From a checkpoint of a small transformer trained on Wikipedia: RMSNorm before each block, no biases in attention or MLP.
Each number is 128 + 24 x the weight over its row's rms, rounded and kept within 0 to 255. Layers, rows and columns count from 0. The size above them is the row's rms in percent of the matrix's.

# layer 6 attention output (transposed), 384x384, rms 0.114, rows 28-41,92-105,156-168, columns 0-127
size [ 99 102  94  95  99  94 100  99 101  99  92  90  89 100 129 122 127 127 113 124 119 131 113 125 123 115 120 128  82  83  80  82  86  84  89  83  92  82  82  88  88]
[[166 105 136 165 129 134 110 140 110 123 121 143 163 139 133 116 101 135 123 143 131  84 145 130 145 109 197 118 165 160 134 124 109 143 103 107 109 136 126 108 175 154 127  88 120 126 115 136 127 111 143 114 184 108 126 111 154 119 138 152 142 120 100 127 110 147 121 136 127 112 125 135  57 145  77 122 139 146 130 118 138  86 129  95 111 154 141 123 154 122 159 164 159 140 123 126 120 129 151 149 129 150 108  79 194  90 113 119  99  96 168 144 144 141 154 142 132 141 121 152 139 166 156 112 135  93 162 134]
 [ 96 157 133 139 125 138 156 121 129 160 129 120 140 121 162 128 140 133 124 151 154 118  78 107 144 171 119 136 115 120 147 138 124 152 162 126 133 144 156 146 181 124 127 110  92 146 156 125 154 125 109 111 118 128 108 108  73 127 135 144 124 143 101 116  86 100 139  72 154 152 115 134 104 106 155 125 113 166 142 109 115 112 145  93 141 119 154 205 106 165 132 141 140  97 164 137 134 157 135  97 133 144 133 135 156 107 168 129 106 113 126 137 168  97 143 124 113 122 138 110 104 150 152 157 145 139 143 117]
 [138 139 136 113 118 137 115 137 116 115 100 162 157 100 130 105 144 140 153 141 124 115 123 131 157 105 141 109 137 130  81 106  80 152 113 138 121 121 147 158 120  88 157  83 123  96 133 140 153 124 136 131 122 106  88 133 136 132 131 119  71  75 176  94 109 150 180 100 140 148 123 121  97 122  94 135 100  93 171 147 168 170 129  88 124 115 110  91  99  96 145  99 133 119 131 164 121 166  78  96 134 171 137 144  86 104 118 139 135 104 118 131 113 116 143 121  68 121 121 126 131 148 124 160 110 160  71 144]
 [131 164 120 100 123 129 156 154 155 183 105  94 109 171 155 128 139 101 162 130 137  92 141 153 134 104 135 121 101 164  94 106 144 134 131 116  98 150 145 139 113 111 109 136 126 119 126 110 134 162 134 103  99 115 107 125 131 118 119  95 139 123 159 154 117 110 117 102 154  89 129 137 143 121 152 121 129 149 173 151 163 140 104  88 134 129 157  82 104 103 135 103 139  92 140 137  97 161 121  94 100 123 107 130 147 126 109 126 136 160  90 107 106 107 191 139 151 122 128 144  70 107 108 130 127 131  90 114]
 [146 107 117 137 130 129 112 107 139  90 100  93  88 152  85  62  98 154 121 138 143 140  79 146 129 142 123 101 125  77 152 121 116 106 144  91 120 120 115 136 140 126 133  83 146 152 159 154 126 183 125 153 119 107 126 101 108  97 129 148 124 129 134 118 135  84 170 114 150 119 144 142 111 142 128 135 139 106 140 151  94 127 143 141 139 166 119 106 112 125 153 122 132 167 171 102 112  89  99 105 127 162 120 169 130 113 154 151 129 120 114  91  90 101 127 139 152 115 109 135 109 132  97 122 120 162 135 113]
 [120 148 166 109 133 123 121  94  85 132 146 148 103 146  95 147 164 152 167 104 113 137 101 118 115  85 169 118  95 133 101 104 128 111 142 108 149 149 169 207 106 131 102 128 137 129 112 140 126 170 159 106  81 129  80 124 117  94 150 128 126 101 175 135  78 137 113  92 132 101 154 121 114 126 150 152 136 182 117 141 147 125 120 138 131 109 114 119 129 171 110 153 103 158 155 156 107 136 145 129 132 125 118 104 138  73 171 112 114 104 133  99 158 122 131 118 151 118 107 134 147 122 107 118 117 125  96  95]
 [143 140 129 159 106 126 125 163 117 114 157 104 130  97 143 142 128 170 113  81 115 130 129 120 136  98 132  86 161 103 137 168 124 138 189 144 141 112 144 132 122 133 139  88 153 111 148 133 151 124 187 197 137 131 156 157  92 133 111 113  79 119 136 128 140 107 155  85 142 127 123 146 130 101 153 144 120 134 117 114 137 124 106 124 146 121 140 175 125  98  89 141 127 138 119 136 117 128 132 102 192 169 189 158 118 149 118 133 132 101  68 107 133 150 133 116 119 112 119 107 130 166 171 123 122 121 131 103]
 [159 116 139 136 112 105 120 150 135 131 158 146 104  99 111 106 145 111 161 128 114 166 123 114 145 124 149 103 117 168  90 145 139 166 140 138 146 104 173 141 134 101  94 167  93 131 101 150 146 141 126 110  93 106 165 134 178 150 141 129 117 128 123  86  72  97 107 107 133 122 137 129 103 147 134 116 101 129  85 120 125 154 111 101 143 159 148 108 134 160 133 130 112 135 132 104 128 141 125 164 137 178 133 138 122 104 141 137 119 117 113 120 135 113 174 155 102 167 117 144 130 139 122 175  98 146 149 136]
 [160 120 179 134 117 124 128 108  90 108 134 154 122  53 114 122 139 127 150 131 143 110 117 106 115  91 112 156 125 125 118 131 154 143 111  92 106 110 100 123 133 107 119 158  85 101 112 139 112 109 147 125 140 129 140 131 120 133  98 128 118 147  96 118 102  93 137 124 114 115 161  96 142 140 146 130 150 142 150 131 153 127 186 114 138 139 131 120 130 178 113 118 123 117 100 138 113  98 128 108 143 129 115 121 111 132 111 116 124 112 102 161 148 119 134 115 118 175 103 147 102 140 129 132 109 125 119 138]
 [175 159 145  85 158 108 120 159 158 131 134 167 111 131 134 108 115 127 177  98 170 106 100 150  94 179  97 121 129 127 106 151  99 162 159 155  96 144 138 147 141 135 188 100 138 127 152 138 143 101 133  96 149 104 155 127 152 171 161 160  98 134 110 167 132 153 180 163 173 121 112 119 146 108 129 128 106 117 153 169 121  96 134 116 122 119  88 117  92 139 119 100 141 145 149 147 106 106 170  95 104 133 137 112 109 121 132 122 140 135 156 119 139 119 122 132 129 117 141 149 100 159 121 113 124 124 130 170]
 [118 108  95 116 100 123 163 125 128 141 131 149  94 113 126 114 105 133 109  92 159 167 110 103  98 147 164 115 111 121 118 137 121 125 164 147 160 141 106 113 110 102 178 108 129 126 157  93 113 127 186 152 114 129 133  93 148 156 136 127 132 107 159 120 118  86 126 138 138 175 128 142 119 133 140 131 101 136 179  75  90 145  68  91 194  90 146 102 151  94 131 136 135  96 126 145 134 139 130 128 155 159 104 110 139 113 135 111 134 147 148 131 125 137 160 149 178 158 139  99 117 120 158 147 128  80 140 147]
 [172 101  94 170 162 149 157  96 105 118 184  91  87 162 128 118  86 131 113 133 144 141  92 128 114 145 154 178 131 134 137 151 129 124  92 130 161 162 126 131 126 142 158  78 130 147  97 129 150 121 150 110 116 101 155  97 105 112 138 137 151 132 137 109 146 101 165 137 151 101 194 134 152 135 152 118 109 121 105 112 124 116 118 116 129 120 117 112 102 127 157  82 100 112 142 125 122 165 112 138 142 153 139 150 124  97  86 111 115  93 109 115 138 106 100 169 158 131 114 116 144 151 100 134 110 129  77 151]
 [109 117 131 108 128 151 124 117 118 153  87 127 180  85  99 139 146 100 108 123 170 121 170 104 152 147 143 149 140 159 142 115 128  94 114  96 139  92 132 110 113 117 149 128 121  92  91 128 124 105 158  86 117 113  92 150 120 103 123 120 131 112 190 125 104 124 124 113 143 156 145 147 155 149 103 116 120 118 112 163 115 144 191 137 117 100 170 147 123 103 105 109 130 134 139 150 143  86 131 161 159 111 129 124 128 112 117 126 138 111 127 124 147  91 137 129  57 155 140 130  86 145  52 155 112  84 110 127]
 [109 149 147 125 143 112 131 131 141 136  88 144  60 119 136 142 130 159 138  98  86 144 108 130 117 155 133  60 104 135  92 167 109 140 125 161 156 105 139 101  97 130 143  94 153 138 127 141 122 186 105 116 138 147 164 112 136 142 116 127 170 129 113 160 147 124 127 111 156 140 164 168 155 117 132 155 110 115 125  95  87 104 127 103 140 171 171 117 115 118 182 177 114 110 117 106 145 156 140 119 149 140 119 118 126 119 141 121 124 136 131  97 119 131 149 132  96 149 105  90 115 129 146 139 150 141  95 163]
 [ 96 114  92 121 151 120 145 108 123  81 126 115  94 121 119 177 113 124 121 158 149 128 106 164 136 143  88 108 120 154 128 109 132 142 138 136 137  98 120 127 126 120  80 147 100 106 128  93 120 112 108  95  88 108  89 100 111 113 116 104 109 133 166 136 139 104 175 120 102 156 137 135 183 111 161 119 150 142 103 148  97 129 189 120 102 129 125 149 122 141 123 109 128 111 125 117 140 159 107 167 140 115  92 117  90 132 151 155 165 129  57 158 112 137 103 151 117 108 147  71 131  83 147 128 150 107 143 139]
 [149 129 121 110 133 100 121 123 135 147 125  98 116 144 126 120 164 134 141 167 114 130 177 124 157 106  92 137 181 139 136  78 143 130 120 107 166 132 104 130 100 112 143 123 108 103 110  75  98 109 113 156 159 130 128 113 136 151 147 113 122 112 133 186 138 130 149 145 133 114 129 133 130 132 115 130 140  73 135 109 115 131 181 129 141 146  94  93 119 108 140 111 164 124 124 120 141 119 149 151 134 102 121 108 101 131  60 145 139 141 141 130  65 109 146 120 155 155 105 109 125 142 144 153 110  88 133 127]
 [127 114 137  96 109 131 149 127 112 125 161 109  90 136 118 112  92 104 103 145  98 112 122 145 101 177 166 168 144 159 194 144 122 142 135 116 114 132 136 150 160 151  85 125 116 180 120 110  88 165 130 138 157 159 128 136 127 176  82 123 154 147 132 169 156 113  79 119 136 146 110 164 154 155 157 147 151 150 136 100  91  78 107  94  98 151 145 163 151 132 140 168 101 138 123 126 138  84 164 108 157 139 130  95 140 116 111 125 102 108 143 138 149  83 134 135 149 169 118 116 121 137 129 108 155 112 128 140]
 [107 139 142 109 176 137 119 105 148 104 119 156 131 111 164 140 158 158 142 135  78 141 139 116 154 136 121 127 145  84 143 132 116 109 119 121 146 104 152  82 111 154 129 143 129 127 112 107 101 110 150 124 114  99 151 105 180 120 130 127  92 105  91  84 107 108 164 155 123 129 184  80 130 120 137 125 133 151  81 100 130 158 182 121 108  99 120 138 136 156 105 149 133 129 121  96 118 136 152 134 129 135 127 109 106  98 151 161 140  92 113 198 140 130  85 134  95 108 142 130 148 117 134 138 141 124 142 103]
 [110 173 147 150 140  92 146 163 134 140 185 146 169 138 166 148 136  97 152 113 127 130  94 125 165  96 139  94 115 121 110 157 164 134 130 116 147 130 115 120 159 168 144 159 104 130 109 140 148 153 131  76 143 122 118 125 129 132 116  98 134 134 105 185  91 165  83 152  96 148 177 144 130  90  74 122 116 172 114  98 116 144  65 155 108 112 137 148 129 134 124 129 121 139 123 130 144 174 157 139 163 108 110 108 124 103 149 107 141 107 137 125 118 109 134 127 117 174 133 114 141 140 207 120 148 101 153 115]
 [107 105 137 149 170 143  98 119 161 103  91 110 129 113 148  93 131  78 111 174 126 135 157 157 130 145 112 127 152 123 129 203 134 117 114 103 104 109 146 108 144 144 161 153 129 165 168 103 148  92 148 165 152 125 133 115 148 156 117 129 106 139 107 118 134 136 121 136 134 136 128 104 116 109 139 133 143 122 140 132 121 154 160 110 136 114 120 114 101 101 163 115 145  80  95 109 119 107 119 110 139  84 130 184 170 144 125 147 116 131 122  88 163  74 118 153 114 147 131 118 129 122 162 159 149 123 152 144]
 [114 105 151 137 187 114 172  82 140 125 141 130 105 143 135 127 115 134 110 190  96 156 131 179 128 142 111 172 132 146 117 128 134 127 106 110 121 142 130 114 142 120  97 186 135 146 135 133 100 106 106  70 167 109  87 115 179  78 158 144 157 136 103 127 111 151  69 151 143 146 132 100 151 176 108 115 125 117 119 102 142  97 141 134 121 113 121  85 126 133 144 105 163 115  65 121 117 114 116  72 110 137 136 118 152 132 134 144 155 182 158 126 143 122 144 124 132  95 118 177 142  81 147 129 172 123 128 142]
 [102 163 152 166 132 117 158 137 110 146 143 122 150 139 158 114 177 122 144 131 125 127 110 114 134 172 110 108 125  94 160 112 109  85 107 102  95 156 122 132  70 150 129  89 132 132 130 112 137 112 121 176 133 167 112 139  99  90 138 158 120 152 123 136 133 123 128 128  98 104  96 130 175  75 101 188 148 125 123 124 114 138 124 124 123 160 158 143 105  96 136 147 155 145 138 126 169 128 124  69 126  57 151 125 160 116  98 144 156 198 114 122 112 157  93 115 172 113 168 141 132 122 177 100 127 163 117 112]
 [122 124 142  98 130 144  97 154 136 158 132 122 148 147 163 166 108 165  99 130 119 125 105 142  98 107 105  94 133 153 141 115 142 135 119 155 161  87 184  97 122 134 138 151 152 119  79 131 165 131 139  86 126 124 136 145 194 112 130 128 127 119 158 136 134 134 109 127  97 153 110 137 117 175 151  85 102  83 113 120 125  96  73 124  80  96 151 128 130 124 137 140 135 116  89 136 125 140 123 198 145 117 157 152 160 165 129 133 117 178 124 136 133 165 131 115 122 123 113 113 160 125  88 143 163 105 138 119]
 [157  93 128 197  85 122  94 125 122 130 131  92 135  90 138 133 148 129  82 145  86 159 147 123 144  79 176 114 143 123 165 117 146 101 109 126 117  96 138 141 178 111 110 129 135 143 133 117 118 164 159 133 137 128 101 112  98 129 114 161 102 134 133  98 183 116 132  74 134  91 129 148 132 144  67 138  94 123 136 120 142 132 132 118 112 153 135 143 138 120 108 108 112 115 113 127 123 110 131 116 113 115 132  70 142 176 155 142 111 109  90 116  91 127 172 107 112 156 124 128  82 112  72  90 135 129 147 140]
 [141 138 148 140 108 121 109 151 132 154 111  89 115 145 119  88 124 107 127 148 113 105 118 147 169 105 136 157 135 121 131  93 126 105 128 124 108 115 165 154 134 112 100 100 139 142  84 189 122 147 114 134 146 128 104 145 132 107 152 111 140 177 134 102 158 110 157 122  83 133 108 141 131 134 107 138 144  92  82 121 154  96 171 155  67 136 120 156 107 146 110 102 132 136 130 137  93 170 141 126 111 107  95 138 121 157 101 120 136 173  92 147 124 131 154 105 129 121 127 153 127 156 115 105 142 134  89  66]
 [106 134 141 124  96 121 120 141 148 118  78 126 139 114 143 105 158 171 157  98  81 134 137 124 121 107 141 120 137  86 113 141 138 119  96  84 110 110 106 113 169 102 109 163  74 106 110 165 132 138 123 141 127 136 144 156 124 128 152 126  84 106 129 113 123 123  92 107 144 137 125 125 110  65 109 167 156 116 150 139 129 169 159 134 102 157 117 149 159 156 145 156 116 146 139 118 152  72 139  96 121  69 130 122 131 136 133 131 142 170 102 146  84 114 121  93 121 118 112 107 128 115 122 135 160  84 180 102]
 [109 120 123 153 157 127 127 122 113 100 131 149 129 171 169 128 168 133 158 183 129 122 106 138 125 112 136  79 107  99 151 136 152 133 118 140 131 162 147 154 105 172 131 121 107 150 158 122 135  75  89 110 117 149 119  90 151 162 123 152 119 133  92 147 136 147 146 173  70 109  99 147 127  99 131 108 119 158 138  92 169 128 167 126 132 147 129  91 140  94 122 166 118  93 147 102 116 170 124 112 130 134 129  83 141 118 185 114  96 112 149 114 142 133 120 145 161 136 117 193 129 121 175 129 153 162  98 140]
 [149 160 110  95 101 169 148 115  94 102 180 134 107 130  93 133 113 104 113 153 144 148 122 124 151  97 107 154 112 123 146 110 135 110 118 136  86 147 147 125  95 149 111 120 147  96 137 117 104 107 156 136 134  97 133 119 141 111 140  97  91  90 151 128 167 121 165 162 145 139  87 124 106 112 111 141 141 109 140 146 133 136  98  92 149  89 147 130 137 122 111 103 133 141 170 140 142 107 102 176  86 142 139 160 166 115 123 123 161 140 134 128 130 124 130 138  96 101 136 164 147 122 114 164 141 130 142 143]
 [130 130 123 115 125 115 116  81 153 147 154 142 117 148 133  88 107 112 154 101 134 143 138 136 144 133  99 156  77 108 127 174 103 121 154 115 104 134 104 121 152 107 167 143 149 160 163 124 158  90 127 178 135 137 201 152 113 119 154 163 119  96  98 136 117 131 109 147 154 138 123  92  96 153  95 154  90 132 125 108 151 111  84 119 177 143 138 106 152 152 115 106 130 103 135 202 167  37 126 132  95 149 120 111 123 168 133 116 151 166 107 149 132 117 145 101 139 133 140 130 146 142  73 146 112 157 137 112]
 [132 118 135 172 180 149 129 125 112 103 110 126 152 131 169 143 151 137 120 111 150 157 130 154 111 112 156  77  68 114 133 154 149 137 119 131  89 118 141 109 132 115 149 151 172 152 127 119 187 137 147  82 104 120 113 184 112  94  71  83 129 150 154 135 119 146 120 117 138 102 147 131 116 166 161 145 176 168  84 133 163 142 125 152 163 121 132 104  83 125 156 130 110 139 109 121 131  95  73 123 124  91 153 167 140 108 151 100 142 127  87 163 137 161 122 140 143  88 142 115 135 131 121  95 138 140 133 145]
 [119 158 126 134 156 113 153 102 121 115 122 107 166 113 140 166 139 176 112 106 117 113 105  97 122 119  71 162 176  99 100  95 167  99  96 138 112 118 130 124  94 112 132 121 147 163 101 148 114  89 111 123  75 115 139 103 154 128 156 116 146 144 103 148 122  98  83 138 109 140 142 102 147  93 135 132 127 169 149 124 165 101 161 218 136 129 140 138 127 163 133 149 115  88 135 179 144 106 135 215 175 142 106 175 169  82 112 146 104 112 110 126 110 136 117 151 136 132 130 161 105 133  84 128 107 138 112  86]
 [107 102 130 152 108 139  90  83 123 129 130 183 133  97 110 115 145  83 133 146 164 134  97 123 134 102 134 166 130 133 110 127 122 141 101 140 136 106 120 148 108  76 146 126  93 174 116 129  70  78 146 162 104 161 125 134 127 157 136 122 155 135 113 114 159 126 151 105 124 124 140 146 128 136 100 140 137 171 134  94 171 129 115 182 117 153 164 136 125 129  85 116 111 104 149 149 131 108 127 146 165 156  56 144 136 160 131 151  84 140 111 161 174 118 133 123 142 141 122 138 144 174 107 124  98 153 169 156]
 [131 107 103 130 129 144 153 121  86 114  99 128 129 106 157 172 131 161  97 153 123 129 154 153  83 157 144 177 127 127 131 157 104 177  98 186 102 163 120 108  82  73 171 125 106 122 115 137 118 110  73  95 162 157 153 167 151 139  95 151 116 144 120 124 114 129 158 115 154 162  91 104 148 145  88  88 122 134  88 131 134 129 118 158 149 135 147 134 125 119 105 138 145  96  74 113  94 128  92 122 129 124 115 123  98 145 138  90 144 119 136 170 106 166 122 109 114 122 139 103 112  97 117 114 123 131 128 158]
 [138 124 136 111  68 118 109 122 141 119 174 122 122 140 126 131 128 152 117 106 112 111 130 129  80 134 125  83 130 146 113 132 121 173 175 164 172 146 132 134 118 139 111  87 162 122 168 127 140 132 111  86 157 129 176 113 125 142 132 122 158 101 110 134 118 151 178 167 110 104 107 161 171 178  93 132  65 130 107 116 135 114 133 121 127 149 130 129 105 140 113 128 154 135 113 107 144 150 143 125 115 165 101 110 105 145 121  96 131  99 142 152  95 154 137 133 121 133 133 124 143 148 159 125 126 106 147 135]
 [101 110 121  89 112 110 121 135 123 145 112 129 149  81 102 124 136 108 146 135 135 109 134 114  83 138 131 199 143  67 150 101 149 117 145 145 149 104 127 117 173 153 179  58 130  92  98 107 121 151 150 119 142 168 127 101 108 160  99 122 134 127 155 133 164 172 107  92 104 138 154 147 130 101  99  86 136 129 121 117 115 133 116 187 135 110 135 156 136 178 123 152 133 143 118 152 159 167 112 184  90  85 135 145 148  80 134 127  85  92 150  91 166 107 110 132 153 127 142 112 136 126 121 102 119 112 125 147]
 [ 87 138 133 114 125 158 137 146 131 129 139 106 165 129 109 125 106 121 132 150 140 149 140 186 139 113 149 125 118 115 108 164 121 112 137 108 126 183 140 150 143 143 108 156 165 132 168 131 135 178 114 118 111 152  67 129 119 125  80 110 163 147 105 134 131 174 106 145 161 131 166 143  91 132 140  96 141 112 128 128 141 172 142 126 111 101  80 123 153 141 150 110 173 115 121 149 112 137 151 114 134 122 151  95  64 133 137 120 143  74 164 139 127 100 111 136 141  91 115 137 142 130  78 152 151 122 184 128]
 [144 113 101 176 126 125 137 135 143 159 140  96 120 153  90 104 116 128 146 125 141 139 119 143 163 105 136 140 134 115 110 183 121  93 138 101  94 175 150 146 114 146  90 150 132 137 151  89 137 134 126 145 114 124  88 125  85 159 141  92 145 142 119  94  86 191 126 150 139 114 149 156 130  98 180 121 163 123 118 135 142 150 126 128 123 146 120 129 106 152 118  98 126 138 146 113 137 143 136  73 134 142 140 146 113 128  92  95 136 118 124 143 116 164 116 124 110 119 118 120 155 154 149 125 135 137 113 156]
 [106 155 115 153 135 130 124 123  78 103  99 165 130 154 137 145 122 120 114 184 134 123 136  93 145 148  95 141  86 163 120 142 124 110 119  78 138 167 126 105  99 142 101 150 113 144 105 153 164  71  98 138 149 138 118 171  65 109 100 132 123 108 166 118 115 134  93 134 124 129 120 155  78 142 119 127 169 141  98 163 129 116 147 143 152 140 134 119 144 120 144 137 100 131 142 140 131 126  59 138 149 120 155 148 114 142 138  94 120 149 138  97 119 105 136 112 160 137 109 140 139 151  97 150 145 145 126 113]
 [151 121 133 109 159 101 158  88 159  84 115 154 136 151 112 131 138 144 137 146  89 121 154 113 122 156  83  99 130 104 122 115 149 148 120 113 109 142 125  81 143 132 161 120 122 152 135 153 192 157  94 112 118 124 171 129 110 120 150  91 153 105 124 119 150 129 136 160 133 107  52  97 138 164 161 136  84 144  81 135 124 157  95 153 152 142 144 135 166 158 139 141 146 137 107  82  93  94 108 151 102 122 112 129 149 130 186 149 137  94 143 150 166 124 121 141 127 125 136 163 150 142 127 162 136 153 160 126]
 [161 143 127  95  99 119 151 110 165 141 101 178 127 155  88 133 191 141 103 134 121 137 159 128 112 131 107 113 138 119 137 157 114 136 151 109 162  99 119 109 134 161 116 154 104 151 147 114 132 100 114 176 125 107 105 133 133 142 146 159 149 166 126 149 120 104 105 193 109 176  96 135  85 108  80 140 119 124 133 124 137 138 136  94 141 120 114 145 131 146 120 150 139 162 105 140 161 133  97 155 123 136 132 107 135 148 149 118 113 131 113  82 140 109 135 131 144 156 161  87 122 151 168 105 166 121 126  91]
 [107 168 137 123 134  96 104 136 203 153 123 136  65 141 101 130 133 161 113 109 110 122 104 141 142 152  90 148 109 167 106 167 120 160 140 119 112  94 114 112 178 106 149 104 152 123 155 125 119 161 133 164 109 117 106 145 140 119 122 133 122 125  94 129 146 137 165 125 194 107 136 114 126  82 136 198  96 134 183 126 154 114 106  75 154 147 134 155 143 136 111 118 130 112 111 119 151 127 144 103 124 151 135 163 116 148 124 144 171 207  75 150  78 113 141 125 135 105 120 100  97 126 160 141 117 186 148 143]]
# layer 6 attention value, 128x384, rms 0.126, rows 29-41, columns 0-127
size [103 102 105 102 101 102 110 101  99 100 100 100 107]
[[135  98 119 120 118 149 104 115 123  96 156 150 138 115  74 110 127 120 167  99  68 125 155 103  83  92 119 144 150 147 145 118 137 116 118 151 100 138 119 106 140 128 115 153 165 120 113 134 125 121 159 149 135 161 175 169 178 134 156 127 144 138 148 154 136 149 107 166 114 154 125 144 158 147  71  95 167  93 134 147 133 144 115 129 127 110 140  90 116 121 100  95 134 159  93 115 122 121  83 165  98 134 107 115 110 146 114 156 127 155 148  92  90 161 105 111 109 189  88 163 136 117 119 139 142 126 109 124]
 [128 144 116  90 139  92 150 133 146 173 124 127 130  98 126 120 105 120 114 115 176 126 132 130 133  99 145 153 158 160 168 148 152 111 162 141 153 158 159  98 130 127 101 143 116 141 131 138 150 148 146  94 136 145 136 136  93 122 106 164 139 165  97 130 117 100 120 124 108 110 115 136 110 123 125 107 135 151  92  91  84 113 128 115  92 118 128 155 125 173  75 140 106 112 156 110 138 130 143 142 119 104 116 103 134 133 161 106 141 116 123 124 134 179 120 126 161 112 133 128 114  88 145  80 113 132 135 122]
 [149  82 149 121 153 150  82 144 120 101 156 135 163 121 109 159 140 122 116 101 108 116  90 138 109 152  90 141 138 122 130 121  96 112 160 138 127 104 100 181  99 164 153 122 110 107 156 162 151 140 144 117 148 109 158 117 150 108  74 142 139 128 120 114 164 129 100 120 120 152 129 160 107 160 152 135 140 114  99 137 123 112 144 166 127 108 104 191 182 154 151 116  95 173 107 116 160 142 109 104 149 135 190 109 160 131 139 171 122 152 136 123 129 120  53 127 106 132 120 156 151 160 191 121 114 152 128 117]
 [139 118 159 121 102 143 134 167 154 151 127 141 161 138 137 135 156  85 131 127 142 146 145 133  64 115 118 131 132 152  82 143 133 188 151 130 129 169 145 161 113 136 105 158  86 160 129 128 126 109 158 111  99 133 161  97 117 134 131  99 127 134 125 128 121 177  99 162  90 181 119 102 110 101 176 153 126 170 138  89 137 159 107  90 165 112 145 132 142 124 116  85 148 126  81 177 143 155 163 154  99 109 111  82 115 120  96 114 134  97 129 130 111 125  95 106 122 103 128  92 150 146 122 109 159  98 161 129]
 [128 111 128 135 122 123 155 149 108 119 129 109 124 121 111 113  97 112 110 104 161 155 164 148 148 140 103 118 131 128 181 142 180 100 153 111  96 138  56  90 143 108 157 148 130  78 130 134 145 123 100 155 191 177 146 156 146 124  42 115 124 143  93 132 173 146 119 122 114 147 104 124 125 110 143 109 140  87 150 116 120 131 115  96 132 111 152 141 128 106 164  94 146 109 125 130 142 119 129 106 139 130 134 148 132 139  68 106 143 151 123 121  88 121 132 123  89 162 161 141 101 131 148 104 206 178 149 168]
 [113 114  95 105 147 131 125  75 125 164 125 145 122 110 127 109 146 106  91 172 151 160 117 142 136 123 147 119  87 168 136 152 150 146  68 109 145 150  92 115  97 137 108 163 118 137 149 130  89 104  98  71 113 105 168 131 136 129 121 129 179 143  65 112  99 127 149 129 128 103 100 113 152 139 125 131 128 145  90 137 125 105 130 110 122 125  88  91 108 130 170 125 109 110 141 122 125 119 154 122  85 100 121 124 112 143 123 112 145 138 191 132 111 139  73 124 134 163 137 135 111 111 143 156  97 139 130 124]
 [ 85 142 122 115 124 128  93 128 155 140  97 152 152 144 146 154 105 123 103 136 132 121 120 159 105 141 111 154 156 125 152 102  96 108 106 115 110 107  80 129 156 141 100 116 169 114 116  95  58  94  94 106 159 150 130 123  93 144  83 128  95  94 130 183 154 174 173 156 145 166  99 130 169 104  99 135 122  72 145 109 114 124 121 151 153 102 129 140 152 109  95 153 113 156  87 133 159 128 118 160 102  77 107 136 142 142 145 105 143 120 122 128 157 130 124  83 165 128 119 132 158 138 100  81 145 132 148 107]
 [ 96 137 102 118 126 126 108 136 127 117 126 128 135 148 162 154 124 117 120 159 156 147 149 106  85 176 122 105 124 135 164 111  75 118 138 168 141 124 147 140 108 178 173 119 155 178 167 143 100 138 120 150 114 128 142 123 125 156 168 100 123 137 152 132 125 132 119 161 151 140 125 167 119 127  94 110 125 112 139  97 111 120 130 105 147 129 110 122  99 112 124 159 116 158 155 124 123 140  87 155  75 111 112 106 110 125 135 139 130 122 140 104 147 108 148 139  80 105 133 130 163  93 156 145 137 170 104  92]
 [ 71 134 133 107 116 125 154 123 121 137 168 117 140 116  81 134 168 153 137 139 141  95 123 134 116  99 192 155 102 119 150 132 141 111 121 126 108 114 135 149 141 139 105 127 120  99  91 117 115 142 136 160 123 142 124 129 163 102  97 109 125 123 143 125 119 133 111 105  85 167 156 125 128 141 104 117 136 164 122  68 147 161 128 155 118 119 146 153 152 149 137 143 132  82 113  76 127 161 121 156 153  78 134 129 166 131  97 143 149 131 102  98 119 124 121 127 100 113 126 115 157 120 150 129 139 122 120 118]
 [134 131 124 164 185 126 124 162  94 124 159  93 142 154 122 161 154 120 154 140 172 134 170  81 176 123 135 148 151 138 111 121 191 116 134 147 125 118 146 148 136 147 109 145 124  80 110 145 145  88 129 128 176 103 121 157 106 110 131 144 124 130 123 123 168 157 160 110 100 117 119  84 113 127 140 122 173 154 138 175 185 183 157 134  84 121 125 115  98 129 118 114 130 155 116 121 122 115 112  92 109 116 145 152  94 154 103 147 139 120 126 149 107 127 100 125 100  94 122 160 134 120 136 114 110 163 121 104]
 [136 134 168 127 140 112  88 175 123 111 112 105 113 112 116 165 113  81 115 114 127 103  85 133 132 137 115 125  94 109 138 108 137 124 120  99 104 129 158 133 133 124 105 135 177 153 137 131 120 133 138 123 159 151 112 134 188 107  96 115  97 121 118 128 136 188 123 132 148 107  97 158 153 144 137 128 130  96  92 119 142 118 119 130 127 139  97 117 134 142 128 112 121 133 100 137 132 118 141 122 116 104 131 141 150 147 180 142 161 136 107 145 131 163 142 145  93 110 107 134 117 163 147 124 107 121 103  78]
 [153 107 114 132 139 116 165 138 136 106 140 143 122 170 122 116 162 145 163 145  70 165  90 128 100 118 112 134 111  80 139 130 128 149 176 145 158 112 150 151 170 138  76 106 119 169 115 145 140 122 136 161 143 158 178 117 141 138  99 157 128  99  67  93 146 128 110 138 105 110 125 119  95 127 138 149 133 122 114 158 134 101  79 140 122 115 124 128 107 120 142 122 108 157 108 133  94 124 140 110 131 123 106 133 129 140 123 150 114 148 152  97 126 171 101 108 173 104 123 149 184 136 151 101 175  95 162 141]
 [157 134 117 120 122 128 169 104  73 140 134 114 142 149 130 109 130  90 111 149 126 137  87 102  95 147 125 168 181 117 136 109 167 106 122 122 109 103 106 143 150 155 125 156  81 115 112 122 133 116 149 175  89 117 142 118 132 119 116 131 118 124 128 152  84 122 117 124  97 146 141 146 135 149 102  98 132 122 122 138 122 124 135 158 180 114  91 123 111 152 116 132 149 166 124 171 109 118 101 131 105 113 102 142 153 102 131 123 135 129 119 130 143 140 112 152 146  98 134 143 129 109 131 122 123 146 172 115]]